config.yaml
n_layer: 10
d_model: 192
n_head: 2
n_kv_head: 2
head_dim: 64
d_mlp: 768
vocab_size: 2048
activation: "squared_relu"
norm: "rmsnorm"
norm_place: "pre"
norm_eps: 1e-06
positions: "rope"
rope_base: 10000.0
rope_fraction: 1.0
qk_norm: true
attn_scale: 0.153
bias: "none"
tie_embeddings: "early"
parallel_block: false
extras: ["local attention windows", "paired heads", "shifted keys", "exclusive self-attention", "value embeddings", "hashed n-gram embeddings", "a smear gate", "an embedding shortcut", "learned residual scales", "skips across layers", "weighted sums over earlier layers"]
init: "normal"
init_std_qkv: 0.0335
init_std_o: 0.041
init_std_up: 0.0335
init_std_down: 0.0
optimizer: "muon"
lr: 0.0104
lr_mult_down: 2.0
beta1: 0.95
lr_head: 0.00819
warmup_steps: 75
schedule: "wsd"
decay_fraction: 1.0
decay_shape: "linear"
final_lr_fraction: 0.0
batch_tokens: [32768, 65536, 98304]
seq_len: 256
doc_mask: true
train_tokens: 253200000
steps: 4013
dataset: "wikipedia_en"
Each number is 128 + 24 x the weight over its row's rms, rounded and kept within 0 to 255. Layers, rows and columns count from 0. Numbers have three digits each. The size before them is the row's rms in percent of the matrix's.

# layer 7 MLP up, 768x192, rms 0.198, rows 480-552, columns 0-191
101:112141115085137101133129142100111129110165116161120136137099094137116131099140144130076134146143143097167112103127117094134136138135149121118143075125124157151158099130150120178146125098083144095080118130152082113123103133106173114130153119165114142156108141095144140152152120120127157081120145089098127107114127159098121127165164112152138131133111152127136099180133146110100129084086131086118097101095170112102150135176145083138091139115136112107126166148099134139094096110095141127078138143131141139101144154141131118084132158094157162084114104130115100108159108138109123162
101:143097145109136102141143131119105091152114134088119179129117119133133108122103119151116109103104099124110137138162165123146133084145159170138132095152132080139114115112139100117119104077152158115104151175093112061140134109136133106127141128138173079137119101110152109146107145176091149134138112077091131128103119160164114107122157116146178115117144101129156129142092121127111126168116092166125163150099116146123138142126080143128127074116114141117110137101155138137119163097104124160122113154103153104082149113155139116157129090168098094126118102162085128106121124119120092101
099:134132135126113154122126148163152105079109111140080097064178138130121187149149099146175159119113147115182154140109144139126114102103178140152166126127105155132107134119103127105151172098118130164106142118130144100139132123061147130096137126102111124136094120150131112105089114123138098127156125103122109161139100141146168126125105125109099150151151177123153130105104112114101139126156137132156101072133146116155131127150150126175090167112155119137121133112140145113095110131118135147126108128165149148113154093130086136148102176086104118113083125135114100106130152145134124182
099:139101109147143159119143151155092168112102125135126156094155138119172120177125136109135123101182161124144091129126059134144115140164122182151115122135106113104191171151086122129208091171133133121122108085105144116102123125155135112118100108164127134106127146169148127156113124112157134126145119138115133132155140146150119077120099113079132136127136131136151155179159092148130129135139161092118128141124148096125105153117136141147129112124093081147123137119114118097164121130105109125091111143138131125113141083144147095141095153150155124111106125107112145153127182111158102111
103:136137105141113103131150150156130150132124161150124120138157121141154117134085115132098121196166125182144128130150114143132087104102063118137115138102121139145100137163104136174086154076174138148144106162112083119144102111118157119106126153147119149160151151082115124134094100120123067127106152063121139135187089121126147099090132123135105112133134140139118142107115123140141146129103165122106146152130136124119105096152190114111154152175098131121139134136087121172134117145135131132133132112151117100153108106178132143154109121125148121134119107099128107187145151103103126128
116:086115141118102104103091142116109171107150127118121141161147154117087107128173100110086136121150157108153137109142115101139090092113118123129112132097145077095102119120115109179135120128130102131148128118140133140130140175137155085103149144130124168104164121143139155140144163136117113112095159131166110107127114161145104136153101147134163117139160114140126135111179122141127134157141134101172147156117113116157147107106123141113185177136139132187188103111189154151167113094142132171105103146130165110118126154109139137179114145105099138101127118184121123111120112138161131128
087:109157136129124101142143167138150159108133146134130153143149094086090117114114160106108136100082127122129126137079159111137106128120144144170128131119145147161170136117157102135142115113121115157161131126092125101115137128129133109133124137138128125117133115106163126145112124153137156127158110097143119121132102128135109102167138145112103142071138133123122128128125150125149071123112120147128175077056136132158089124113144103108123174111158074103119169059145118086165115129143179140115090130095079126124159139200096111178139116117136135159144151121134135182106109123139127109
109:110131188109098115143127113101142144089105125081133141089129170059137128142101094088094163137138100097149116131128124158133126126119133156147138126149103140143106128168139158109115137173102099110109129143099134105125154133121114172112124142134118088139095146176145122090096117131144143150144136130126144137147128149107141188137144121160130123105143124129135136128138103143110130161126143137128121118167101137130128125132120119109095063089099136144092143149151156132130194135088114139092138121166076154111148123128111063095114122095134158143094057107117148098144098122116101126
107:084105151139125103131140094117127121109146114144113149129152115142136147147105120115116124156109111134148146174111119129127123082115096124145127141134128170126194165168141103125158144114139119166147133085127092112142095110119116120149081150123071163100101133087131085117099122149103116126146063115104171113123148133135094101126186134160125140134163115169133134128132146136178126123157116143105173148186159133160130144135136101139147109112129167130155149117152148085110175107111134117146110098120093114130103151143154099188088171120124113123126149141127115079123139129144156121
092:153140100139122106109139096162105161123119122157132117126113082128113184130154112137069137067131130131144072144123089128171139118141141090145118134091124141120118074182124137145157158113092127141114123087145098080093134133165128132148108137163123127101145145110130128129119074173144149112113103137099141163150121147154124107130169121152135133140110097143104123154094108123117134128094138102171124107164165118123069128090101098090123111129084136082116159111159105119095153128133143186116100143152137134111107109119096142150116131117123115131168097112100126114148122147105118119
107:190176115097176133168084148109160109144103123138155100114178126108105120161157084150109133153105184128134148155100104170139110151102099125088098114086144135139166137142116162147131116167113089180131099120141133152117145121149144115096158113144137123131096160118142118147139141178123131156126144116158149145126099157112149178114161129084118127134092164144117117125142171130149114112095129135133103135150123153153144141114112152082137136156098116104111080088098120160159109144084151128130103149129159122115130141151091141093132139126114159120127160132097130153128137131115127157
104:087168116137098162147111172119133092124126139167138148161124139075130116115128097170103106097168108048161136147130088128178128138161105135098137110148107154125151124114154101113085146111127134121138142133132125139100170135115075130179145132140178113160113145088113116110110104079097113174117084131139180159142123152105150171147154129119143125124102109158133163105130110157158133122112145112114149157090149129134121145119130155146121143124145136080109153105154145135146136099110134167105167142122120122106102116151128103158103148107148111115100146165113126147161106135118142121
095:060105127080141116086127106126120129131157112173110109146122131150115156141098118118113110165123165110126094161120103130119101132146076168107152085123121138149133145130165155100140126094099110171118146122101139131123155096124168084125100120128152113122118117134109104134125185139148095135130143100093125100184174123077118156160088136114117088153141078144142119149132112080113125128142154140160112080105125082129131110157134144150113113116131095121130154147118115136135130131150136171119115125112093127129146147142115126119088143145157128159139065143132151121116186156133122171
085:112154117095168142100163141123164138130120085140143151145156137121149088169128145152105171165181151090107101084109122167113141118152131146175103133102133129101144165114168113108133107181152159150115088154166135103129096135131113089107104145133134119102152138147143130115083106134189138143085086121154142113161118111147110110147109113091131128098180083100091135161146152157145128085122114159110137141146163146148139122142123094137123121135168112114139117099110106137136109146161085111127130178100103131169144096136112112110104131127163128142127155126110112112127139136131144139
099:140168126152137130120132113172104133118150152203118158101152085125100113124077111159105113081122146156100109123062084106136090093078139097103145132130084102097153149144093124120166119123120120117132126117126111107129107139128139090097157139081170107075114128134109129117165137165129081147117112143139128135124120155115087126128128137088107083165146149116141115115134123125104172121110117136178096152136108089119086108129131145118135131112150105115133098119137158130160151097136119116113122092131105142116159114158159112125144130136176148128127108105137102098098142142105153091
100:143107101114178137136154134106104146117103106107152140183143125127136092151152113097090111102093081125128097079093133131187116175072118094131115116122130126074129142151137106101161103120115130185136115144127120160099125114171126098115178104096155139158145126109095149148107114128139145128121143131117137118142097119124156111135131139142134141105118143145092121143149122125117128150147140132092126146168143164101146119134115150118150108137143139165153139157161150129138125146111128079084138156131114132078126173107179140110136146114122064133169102095148110135074117131126091098
095:152171110130149142101172127106114124114173132144126153123133143166106132130121122148101108127153141093136107124117141118133090147147090154100110110127140137145055138100107115133094120122116161097103090098112124115136133122138139122123114126105111145083096135129158116120118132142118108152099176136156127143080158148113134126142134144158133149136162147169142154118137133149127129123127181172104104149119048099183144129165151146162146154124109145139152152129183139102132142136115161168113094146146101140089157153167140122143129101139092107116112094144098106112115173166108112189
105:118138099119123121095148139096163113126163107123152162107105114106136157107125127176146086073178120085124132142110160080089136114119126142156128165121104143151126171085108185114137103125111123134166128167122157125114129104108145078174151170102153155120151162136090113154137174123186144122099146122117118100147102124123127123151152132141130095131136121122139122123108136143089120111127139102164118143089159120132100126133131155124129110120126159155090133134126146181161147153168134151101118144114089126089144119096142108127120122130164152173141120098122133145116084079113095160
103:125118129136089115135132104150122112130148092171135118113117109053118120131167117115137171122138140141117089092150131110135150131151151116139129089112136145172117117104123157124108148147132129148128104162130147093158140115139132130134160149128145144140138147153155135081136105102092100118158151135182110141098102094071113135185144122178160068130171110129148109119143117089149109131155148146119135147139138124135079078129152088106139137089099178180132144124147135148093142126097129142125087135107119125129136128099120103141119132115096149120142097139120093083129107158160136190
102:119128121118117102090105121131138082136134144125108137102154143110109149127098094106138126128119111106104185139127127165108121097104137129166093084129110124131105139190158145098101108139153146197097085160127119129125136143132122114163125131115130138120129170156149116130098143099135131106101101152171188151103107189159118077148151165137145119132105152145114162079139128102179120103122087156095152159142172107147143136113143121098134140094133109178128131117142096169135108131128188101124128122119106165166146153103127144136132107126117140106118097148144127124126134133150098099
095:134123170155128104105147151123112138128145104131103123106149138099166127065148116108121126138119088139131160137136147149151112164154153139153173101120124066134143104128092158123136138151159131119146120082104124130097083150116061151134084161112137123109132149104122143145139096143145117153134154114108116144159146101109101179098148118148143142141169107164133126116107154082164136093126120140155137113088124076145142182128113153123088104125131128141132144153111091153110161132070138123122111118141072117179118124113163114124099112150101130113110104130102151129186125150122137152
097:108085150112093130158144147136130123095139119116108102135134147104160143142123158126099110135131174111124137145132158136116120173150171158103117100164086086143164095118177148157161105113151110122112102120148148115100087131161153102124079128105105079084141128128108148104149146143074140134161144128121124118153156174080131142179139107116164136134133115140140120094120084125145137120163134118081150162156109153157137103109116141135082101059110116110107160128171116107136113148141136135138128123104154142126110138114126128167113166107134102111101159075135150135137136158099124149
097:118123135142107130111122115112105086156132167112119105137150112130099109175182144146086088121095139124127129140122154129097127128122102148091125121090127112127092113116180137150126118147154141138102125133125127167120115097117094115153157093135146121157109095078102168160170141129139153177103190136123140119149123113119155103115157112164134086142154081170109118129125130128135150143143163140116104122105146099123105117154102157164096156089142169132121106126139184126169184117141125143164098130143130100162141102118181127111074146114175111132163113139144107147130103126131112120
102:129132178120117122119159159161111149119118098142175082097157159111120143107161071103137127164138159124143127150088113112175119087165108122151055094168160155139149143139075167162122157122095139126147140149136122135160134130088119126094150124125107115165127116110096123106124130156123108111124110143137136159166124133155137117124163166109133110148148152125137105139156155148138126122144147149080103143106156155101162131127124142129132154164097110101136129116149104148129118087118142122129153114081091156126125130115151133114091111092095113178121155135086174161126155111125148099
098:141147121109103112108096126087128141118123136155128117112109140128115122137132102123045068138155134134127152145106134182118148132100113114133185121091141129185089117111100095177129109141136108136162152177147101086090145158121134122130136141118164138179167146112136134154142128166129175120144123118105135137125125148142149137112107125190118154087131169132101144127137090139140134151121182079108154116137146128136122152153150126149178116108172111100139132116102098146151141116129144114126118166061159173118113118153108094118118142135146100139127120134145122140131149113099110141
110:141128128104131104165117130119140097125153147118147127117096109166118101147066152122151119113166127172135075137118169163126092110165164104141132129143164138144108137103132114131125156142121101174092102122133137134138155128087095184113134154087150126135134161096125132130104111116142165106119133097124152136173115111102134112092127130182112131097128084126116150104108126124103144116123103184139121119131155142152091162107130114104136119144159165136075115143154127102128157103088097117135131157116168082156109172121164105131124131163106148116116125132093075121168119140080107146
104:132132146128095142142124119124121103143132153135060115159106148172128134127136115085122163165142118132132111106138112171136090102139113156154106114169133099096161081149114129132148139125145128101130093156093169188169150134117151114097146134129122118142111139154151160130197128128083118124137159111194137129125126063082108108136139145140112099141137118134140137117140100098136105056142154132101109135169177128136115093139179142133127158111109146120119148126122129143110124107109156102119115103120168142118091109147128162083147131166132114126160135154095123097127143144151110129
118:142112135115152109155150143186115138142109094105111144118142132137174129114091151139135149145135113122116082131093123099188169118129116170114147092108120079127100123126145109110145127140152140120138080121141124115093151163151094149064118103116125141160155130101101146181110120129125112123128161117168090123115147131156121151138146069108102147110147147128104143120153086133115144128137146127110102102133148158111105110146099100163123125130157116119145107162160124132131124133142151180147122096108153144112114126169083139120125095100085125151075151158120090114120156132181144072
119:092109174115140127113133142115082093068142126146158118178128119114124122152132139162109122126081167119136110130092126152146152084137141127131152099113174118096122122156109153139061109097157123126097094104109185134099139098147112160130112136116127127149141100132124111121107143116165132125116133098116125119153120103140116160161122105125143123134124046131158088136123110118123091185110124132136121140121146147114112164124152146091083120145117138124142183144119135110186158147139148141109148161103103121127134145135088090133148136095144144094170099124101133104157111169128148098
116:136142111116086155155147140128136134141126089096108156149105174040095135153122070130136154113114126120099128143120133149107142098126118170159143114103137100106165179125130136138122117124107128130151110101103124113146160139152141129101096101127109116110137103109123111132089109134167119141116150086142137108115158174116147077158152141097091114127150132099125107121106107117083137157179165152146140110143126136098133128128122147037081150109125136146122137120153124066136127116103139127157098128143147134108095129129135148087099139150101111156120086132112159131137147110106118166
098:132144135130090102149102189079151160115157150167156162099111138134109124129122105122159122133102111115076088124111099135140142109076127152126116149139124135130134153094167101164104168113121105130124074163180132119121128119135135098163128150124140145126091182117126175127175121121115089147096144105087124133137134176172126175124128155084099107147134114154105119115141158125149151107108086130139124137092120139110130100111095128134126131153120120169104096151099111167097098117123129162129089144112111125135127094138101104122143100144140175159150139145139104161156165120108140131
111:122143132165127153127104103157100163123134085095129146157120121156109087140134123142081166147128128080157140106138152140175152109125141144090122138153162112128163158145172113175091114131142129092115132155110148152126120085123125164118145132140151098138092157107136126118119142124103136132115132096155062135163096122159106182121129113107171164109136108116083136103166201160114178099098141138167160143097141136131142120131141115122160159132136102102120161154141106140130148133147096138153150137115171150089160146144140110121098120134155163112152142150133130113148156130136123096
080:160132130120151120124131148161104149143083123162150142102110116107166126125096090111144138127152148154168157117149119116093111131099144133164091126136136148187148096092141172133089163156117104089089099137121116119095142112095120166131123087122087119124136127125146133149129102125125095130067165145091140132180152141135125136122115144123124132130169119127171136111147155138122102153114128112103120128126114089152100135095103073146098136126098145117094101130130094094119130154121113155177132098106175123174137121115128059152136130086156137157132134134121113075149158130147154114
105:151093125095134105131145117130139130147133107151115155105150142132109173158124167100149054118172111134134162147157143099148115127131130159159145078114120154116115103099142118106111190117140149093120105102132109119157154100103125113107114127114110100145124136165138147155158099149161133117127091106117150108068081107159141124126108137078104112136110134146133127085163119154123129155119133165129157125095192136121102123164161121138091118123118128204125142131124105114088106110136106144087144170147122133105095098152134166130150098086125128108124116135155137100098127113139137149
106:088141118112126126131088162126120124185135138163106089116159136141106120089105138113127129118106104106170139105127133136105121121107086151123101098131138100124087139106129121124159106096156107111127176095157163112107127095137120066129145125118157156116108116113121098153175116154097141121132128140121122162072161144172121141076140130126138139115104138158087137151142101088106116123124139127138095155124122106186173118161128133128086140098098136159163147111143122146156136142096116167102139115138097133158128109171133149126159137107084159109088150128121096060143126135105098113
106:094154066130151158125157130133157101109152133130174119128121106106117129143095120124137110099084133147138115141124169108180143118138115113151098097120142114144105190152138137134154107115145136129151127127074123131113163186139119118167132102124130113158180138081116134127145105126119156145149138099120134107113167148173114139136083115137147119153097134125138146116179098119077146152148134146116093133127143127124091136132108117145185117170105127111132144125151169159166146119170125127165108131135125157124175113134130119130146126118129109150195170097103102100141096131180145155
113:150170160171120143149104113112129110114142188119154109138093098106090150143142083102087124134160109119121136128119164124151084108113130134135133110146122175144143116138150108130091130124115134136129100146142085151152121140082131137112174105141138138118128117160148070109130177112117110158080149146111075163133123112140131101102123117096136122127163144123139171093106158099111113084145178143163145172111154107161191161120131104121144092125109127113133115126122127102126115126152120136186115124110110126142083116139143123114159136101107138147142095132146136123155150157141065102
115:110117129191160118087126137119131095108170097093105107110086161102116136157165172122126154157110131115170164102112130150104112119136166167116089097137074121135172107118118117147125146130182104104127166149156154139091158118123154145166118134137105111125128158091102169132160112118108088143133113140118153158164093120134153192118133132171147124131130124123103128118139152122146109116135132155157089141128115129110106159142143147119123149093132146163110146072116098130161129114143131094137097167141085134128133127153149126095164136100115079117125133091125070122132128124130121137
083:159088120099129119129127132128100180103149170133144120168100099143109146102157145115128127102167116127085134085149156099139148142172104139153174119138132099125100129086144148124100132151120112134112116128158106093136086186141080122135130132172129145119099136140131128127091128154146096166152154103119102154126125112183167146147128144140152090133134115101113121142130115155134104156163104101123092132142167104125132114127100119172132118098158107137146124126169174123134173113189093127132127152155093143154141140123111127151146134106178106145151121152141103152087085140140172127
101:121132137122138125078123141147149135113119095068180088134097111127107110152141074133105138146148115113108106102126130090141105156132137157132131135143131116124146119106160115101133146166153099069139121141089097108131134097129133139141146182131117096115149119099108120080134117137116157111133136111139117126156113141139131098110096109170091115092127134115129121147109112166181126153141143169148077122105144139113079137122140166156127131147148123160116174111097150129116135123144095102097157090141120174095108130146122141163132139051100199155140119160149159125113126133129140098
107:144141150093134094128131119091097115094143170154085103118120156128097120155121118123080130148137153135114115088119151127150124125130122148149164146106122131112121131114115112114123158144119091173116108103160136112155118111148105159101140177162149160193119154140149143144116147179133097127123139143130170127120134118131147138116136114090138104146119141146140093117136153169167111111113138107175130146104116133147122121193169098136188084059158115114167115142117159112167153166127112111136126117152142168110104110117101144127169150137132102099130112107111122133165076111159149149
126:131086145099125129115104109190163106088123141134110151167129113138135118127106135148156132156156133168127097107132147141123111125127122124132100106152165141125146125142164145107091145108126081145096134156166145128108155120145092147124127138129171118155165134132130135133138123156127112154117201093102125165156154159112131125125137123146136153149158148104142165147118155107153123134105103131092130124141138141159130126164170109135133121145101183119159119119077084153111146099069114137096147163130101128146062179104143137147132105117136154134158111189154102131147154181112134130
117:095103136091154099152116149101076116166091156114108091110120142103134141127104118128056093139112162124134171090098133156154125159117157143103160170125130096110125169132129081141158149108081132148174100128126138108127139113142099117076157116181084149101144182117153158121090113122147117131075165111125139124132109161116152122140134107129111121095168147093126132134139153153101100114153148116129167129123146133142141105104131135180144137123142123112080095142093109123133154120161148139133108111103144104165124159128099148086098111125110132135139101137123128142108103128118150130
110:130166114129092129116115129122098139136131091130129137148111102129083111135166137123083101111141101117117129112137130121138122142111161153124105109139127118098135124125095118151110146153115106127108109101168121116133151142157157154142116116121150175112108147128112087140147108139113118145076117148088169130138120146053110131087128138102143137114114147113105155159124128114101125130112099104138140144165145102134075154179103156103104115086073102059106120164102126126108170098158140154131175103124183108144131102130127122108165143139172133105128143138117140132195128107115064120
095:107126116083134119089185144091125150132082149134173121142128122089106162121132107134154126124166125080137127139121112119116142108096116208144105191097116131117160152119163123137114111103132100111136134147092132124107132082173136117093137138122148142146127092155170118117172118153099152107130134109102163126143154138133158111109089135184124141145086131105115132102090119150162111112136160106120105146135167145159130126131105164151128152096137143098169142118127140135155136134153135086129148183130114127056111182131137121119121109108124135133118130138135120080105146119107128125
088:173102089121152107100183098106148121114166142103093123111144166126159126134127133119117144132117135139090151137107098079083149142140146162146132115098120145089118120036167123175113131115124114151126098114121152141145120182115084084157100152134150117151142113118107126140139115106142114128120122126161134141107141155169133145112118163097144141130107129130119127122142121096133145129143119159182071148140149118170151150157143149157144134133136109119146141183156086136137166107118146121135106157095129120104121151126135170150128121177116142189119113086086130126108137106140145134
110:141120118105121137112148117147107159076102158165080155116157097161101167144081122151126154154129103162091105106125171143127125150128130163118123143098139114092125159139131148133110116099114123114046095129161116109120128076128099121109127117113112121124110111121148127093106123101097137126136088121124133139124167087142175169087137146158102110116142175090124119141130103127110139121174138123112104167128116112105132095144106141101118077090129103160152108093087124145119156113139126144114157147163141171134166081137108137093133129131142115124169135104094161096148126131156139129
099:139125102127121124146144146138101155111111111130125154107160142132127115130152164163111099117108102085076120132152114156121166159126136111120122073090125199139133103159123158100167144108154139107109142103102131127124159096161135097139164130112078142129121135108105065161145130138105121083139162116102111190078145126110123138138153099181137113139129132105159170119087121075139125173166125134114143125119110145119147104138114114108128085161113152103158165162118138134167140146086110158123100099101102134134113161135134121117106137095113154117101116155103129104119126096119127120
109:149120115056087131130136144129157130137100128092082126107109093090133163117132146150141112118133085152156101115144142118135134080162087159118154054147126152117125152130136095103114086128158144160103110124146137144142116112121157120158137108140116120131127107123140133171140101154127136104149089126112129158111136164114152135113129171147085114138137119127142135130121128129130076151101105150115123146087122093122131076097108100103100121124117160120083105112145111134112174103116173119152116162139175080145130131151094131124113164144098122182136167136095127135172092099132140101
099:128134126115086130135161125100114128123108153147110143111134138152154106141158147127139117118076118155126142100148171137122108118094139095152136141108138103175150183126125135149157149127133177110110114098113128117104149080142105111166164149088140110159088121130103122109192145128138142078143139123089142126135138132161141117170131141111127064182141163112111110113110131161098101149120113121152124133142155088133127125129079083152150140136145056147114154143125114118146132129077102145125106104144143080135112120160139125142155131172100152085129128108170167117132138114159108144
106:090141132125131114102161108154121148122142127101164099095147120142118079151123131099134125123119147077145123139120115123160092078114111142098137122122115116172160095179173139140141130127151163139147140121121127107159167167148153154124154156137108095128134112098139096115136130128095141105142137132125126107094149088110094132147136139101140149120133109114137094164121085137102138176143168127153125128117110166107174128137097123105098108098131142148120136133114121132111143105121149161124133109118118125012137072076150125111127118126114175090142151103096146081143144128125156134
092:120102153133157102134107109151109105132115105122130164117103121144123145111095127133149110138124107153154117112130139130158173150139087112158152142115125137130159123105150113120132128169151165138095114122165166126124083137122139129083119150162084134139127174089183135140099098120083140129118123084072088176121104184106129151122073127186163170097151132140098125169161130116139131117135126141121139081107148171133114152152117174133151090078130126145153088146154155183137119113148148164134132126115096115113104146135120115147113123097160118121143137116135137095099129116127135107
100:128131133156115080128157138187125133142136134130162119148170109141175117143140115098191098143129121125108125123122106123100106149105138145127116093104137123125163127095167070109112128103117176148162143150140098123098136084137082123142119091121112095149129077106178108169113117134163107134100145107139142144115135164114152103177147140138104145118123099124129115159133142099156125115095149125113160081159100140132148155111139138140127110110110150075154140129155125125107156136116098117175171121112082109086116193139160137127128159100108133101113135113110117123123146096167116140
093:091125134109157166143102138194100139125139122141161157136141103127098134100121119124096125136131142147061126145157142130105156165117115141103089155109128118137151164158121119138092131109176112111167117130147113123128156097136111150117093121149180123090185149161140089098155155077094169107105123128133173170133158119135123160113153110153117116120144155127086147113116107077125123149167132121139133090122137112177087158124134148130118128105113176138105146138117108141090116143113152110118159117132127183107136134154124116118175147157106131107144097084095142145125123141101113135
114:123120125143132091125152115112127158131121132102108132102155115086161131108126106153159063125114101097142133179124164124110146107135066111144119115104116146150062112148139112129101169172151145115123124099117122135118134153140130148134121132147147095189099145142110134161121111101136158170107166066133161207170114167127090144141146128097098144149144122147124125153101136164152149141097116147150161126172118122130092139115151100132138098133169119122169174142147088107093151125097130129125105150158148153133142115143141141106126153141121123131117126122177097142100136126114133133
104:134123150133092097094132115127139161126116132146155067110109105082123138136131146163161127141132099126112126117110093145114121123106149124124157103137097155160154133152154138125122111146138134146130143125119120153090169150141107131112154165104148131135120104140150109121190155130142146158135122076143095128153127121160131120112114123098151112116135081134082122093138150106131128127140126146100101132124139097143054145129118117100127118163097154090101066123130090099085149146145114109177123143131127122133104114132176161081150131135162154118146181078152148103051106134154129149
083:129116127118127087144139122086136123132120118145102136123130111123113100102139095155149099124143121125109135162137156119117169119148129086128112125107120115142142105093135147123124105112212097128085138125131104116129147148120142105119136129110136156115135134115157103095125175129101125161137110129114148122132108076165128111152148141131135133152112121063093145130140157137061076104161084103075094172122112142162123132121130087161087086133116135098126177135128074127129087166129130134109163113103112155117135167136150094136121157109143079070112090133140128166128102116114125115
105:122152110123114124136135137117113109102124156118149108141113170109137181171086103129136160104188091162067135141099125135153129121108138132147107151163112150098123081170104136119133154121114140115134120075133128119149168181146142139118154152105110135178080142134147116122122175078137135102077107132152151126150085115137119132106094148125133091152132184166134132137103143117131096134151145113131154189131094147165161097086130115116096088100116124130143130133096102144137117103162153095099111129164133126111143138109134106126104087126101132128114123134110106124136148107094133154
094:134140108122113118097140133128124133139128130141102128127145140070120129130120103124139121119130124137145106135117119143141194149153137151140104168094133132103130144142177160117092153150095126116111121129080192096108141107156133127136143146075134083094126175125160111145150099129165113159138141139153127153183164118125174149126099139094139188121142132108138112153124137102127176196130104127118186137113093104162130129152135127140111139124123078090144131166098135107120117145147144134118095090121187112105132177141115123136135098098118125167165116129181134143118125124134154140
108:097153119119165102091120097114110111162139082128101169130148154115143141127115138172140131148132096138106131123125131135139161108124141158110093117109132147126128166111104168102138151140138117120141151112122165124122119127095090154124140127098178117115088089155110180128107107113162113096113148124093121121108123125113131140137155171161132087155159099138140109180153118113141204166154094128129143147111174107137142118118108141108091128154108142153177112125168072150120141110121106167145092141137139120107062114118148166102097144148093153111136154152103124105130108111122157098
106:131179140120101144139118125171110142116127166105184172093142103143118137118094128151129126079162137126132102090096125153158130148102128132127129111124075162130133120152125150122149120134188150085169138181115129104146152110123168072068106120101108106110113120109128113150149128108129129135086151097144086105171108104137129108134116128162145145073156137155145144143135117120123135145134152123135160137116114150164124108156107116103141134112120171108136107160150119152106154139119139143130105170090118140112108075117134144102135086132121086135092098074136159153099130101118147109
102:162109131090107121099117135109144117131134153124153128122138130122090122117150153102115090122134111088158123124154142096129111178114128128115144113117086095090147092127150180113105082142157129135106101126158132098132099175142086096130129105131164136119131134127119123114136178135138126135143116117124122124111187086108121131137181188144129082155144116150125076100135167105163096095110105128111162170149136102159127128135111147170095119120134084124134139132153087080163157108147151128104140147094146145133142137153110176142112099149120103119182114119112126123097132096138157086
103:146140134083095145147118121172125126143131113120133143145110160125145121143109111124076087123166058119100137144100123149125137141098131118118079128167120146114152160101138120118155151115150124155126095135102134138128131144127143144110127144139120168165103131101132134139136107168123118113167119141138168167069134092118089152188138094082148144138103150117136160090123133145115111138112173128100104172095133114126128125128094155121117143142140104142182144091149119160173098150173114146143164091126165141125163180123142081142151135122134160142080125137135135131110166085119140139
102:126123122140128112144151140140109168121152108111101116136160126117086098156130149115134151156169143101130134170103135156142103143149139143117139154078149119101143134177118097091151169131122134106118147134142113124179143119135113100142153155140112139146165164134117111125116100158179130134107079136130130097111083131129141138152186152095151140098114082141089146136133105110178159193098127095106117127144131114146181124121125136161104124106131129089167127127142114180143130133153099108141150106122110161126189133116124127147139112143108151145088175140140177140177118103138123156
094:117115121082121133079097096156086133130076081134133098139193183141130143103101169114139128098105113118148152147144136146109137109123120176125132147127098087080128128150145123127152148102103124135095103137109118082107171117099119131112091127096144103075125119146165126106092146132098116107118172109100127114118129163141111135152131137137189105160170117136130119108096128105104142072136122109100074134159119110096161136128101159121150133144148148120135140106124153118108140078131124141082141099106149148115121145100161137140144145092126140134147130114138125129169125141171144158
095:077163124116154107099098122129111106111163123120156139139118135099161130186131122108152155156158101115142126087133161098080124137121120101122137130057150153120143102107139112116072131149121145111145125144128117141173125153152159131115135156077143105123129137124135120117123086158104132100134094134125112147116129113132125121063127147129170158110128184091135073097111091104135126176136186129138112164111120161125132146123098158130129144122127087122135140137132133129131119099094132137136054109126136122191095173144159135124141134157117158132168108107127112118132101155142132112
106:081078132117096131135154128114098151166099129181163094142135138111159127176153110141173134066095099120142101137116121148151124143113134125092196113133104108116116145144109145141129136102161134116144126094121147150120137086144124156117131142132154134154113127164120160129118107154126151116120127131129108119151123121113111129113130121146108118164175114112143111181128111138165093087117158131165144156146105125154165129125153082122128128107144149130130165156141083078135145131137132115104156152108105108114126171192163124125102114133125096149163125111126095129093167075119187120
115:084125134112113110081165109120096139126124131110113142127122126140116151152125105196159144129170183099093106130103098140153159177064118186133123112128144162151128116123086112150139127198135147130124140138142125143119147131137136132149124143105135139092114133167166147121133108134146114162117134139108115170130105101147135148165120112123185128128145102135117123095131146137130114135127088119156116131147158107143132143119116118145090094139119128121079127120074140034143130120096162117165137100121101129147129134122101086127123131140111111133127112134203129155124095137152114151
108:150107123105120099128129123113106121117122147114163086111106121137119136137171094136141107154113155177132147153155149136142141155108141125100177139135112118140164114154131145105164122095133100154107158097135093105139154114123105120159123149116115119136122121102105156163080110151085111141130108117092145191119127147139101110108188121118115111136116139070190141074119146118117139083147141098164168150151133116087137121116149137075105085113103145136156130110105159090122149118137105096136077079085134188161111157132144099147142140109112131155117123123150137127132119112123109140
103:138152112106128096131134133125134174143114151118140122157149105117113101127158115130107191140089129124118130108104178158129093098124121117122161113112105129103132145165095146137098090108140114114171107128106090101090108130121080095102100172122121092111106146103106137148123109145146118122179128131127106122102185088124119155123100096123102139164135105136132157142106100109105143103134058134139139102123138107095157125115138116143145146117103122173164173188092141148120115132135167167127136131103143127137151144148149155132116124125140110141125080111131076159129172119155071103
097:099151110123136128126176168106154082102127075154103138141111154103086122125142108121109126145103126145138140142123111178092150127128117108128155157094153126102156099080140109079110160174144158109122118148140131140149100131116128106135177116160092109122113082103112116088132104132142136154109120136168136105114137168107161137139136126104172140100171136149134148104122147112101112132100153114108152126153172151143148109186083164143080136156136132121144143121072133161128145109084115144136152144135115160117197168119122122139114125147108126138120070148123137118150111124120125103
064:142091100120130152153139122123130146139149159109139084092069172102133123197118132118108148144113154125109118099112119135160135150143125114135144141118136113123109129127134126156140127161142140159129106129121116110144158159139090138101116148150115107123132092141173154102100094136167127162115128132179164091135106129080082159092121156113183141144135164158136104130127152098103121136168129128167151162083107121117132172131115112154125149173083147149138154152099109132128139140148174161113148137164116126173091109109167125165127135088116139159143125155097113117137146078105120102
078:136087095144113098135112131069123107153120130111127123131159157151109099062105156170097144144097138154131133165111165104097060144116138155160120143126156074147121127130106119136066124140138090147156140130105136130134157120109121146137119119147132108101092111170104153112117117167111085113117155161114131134121096150154104125136141123107117137105135150142136123120123056165129114109153160089134141130098138116131112157123141142125128136081100172129128135089160139110132133107111089124190129104138177131112124166117164093160117119178156131101125160128152142120133144123148106136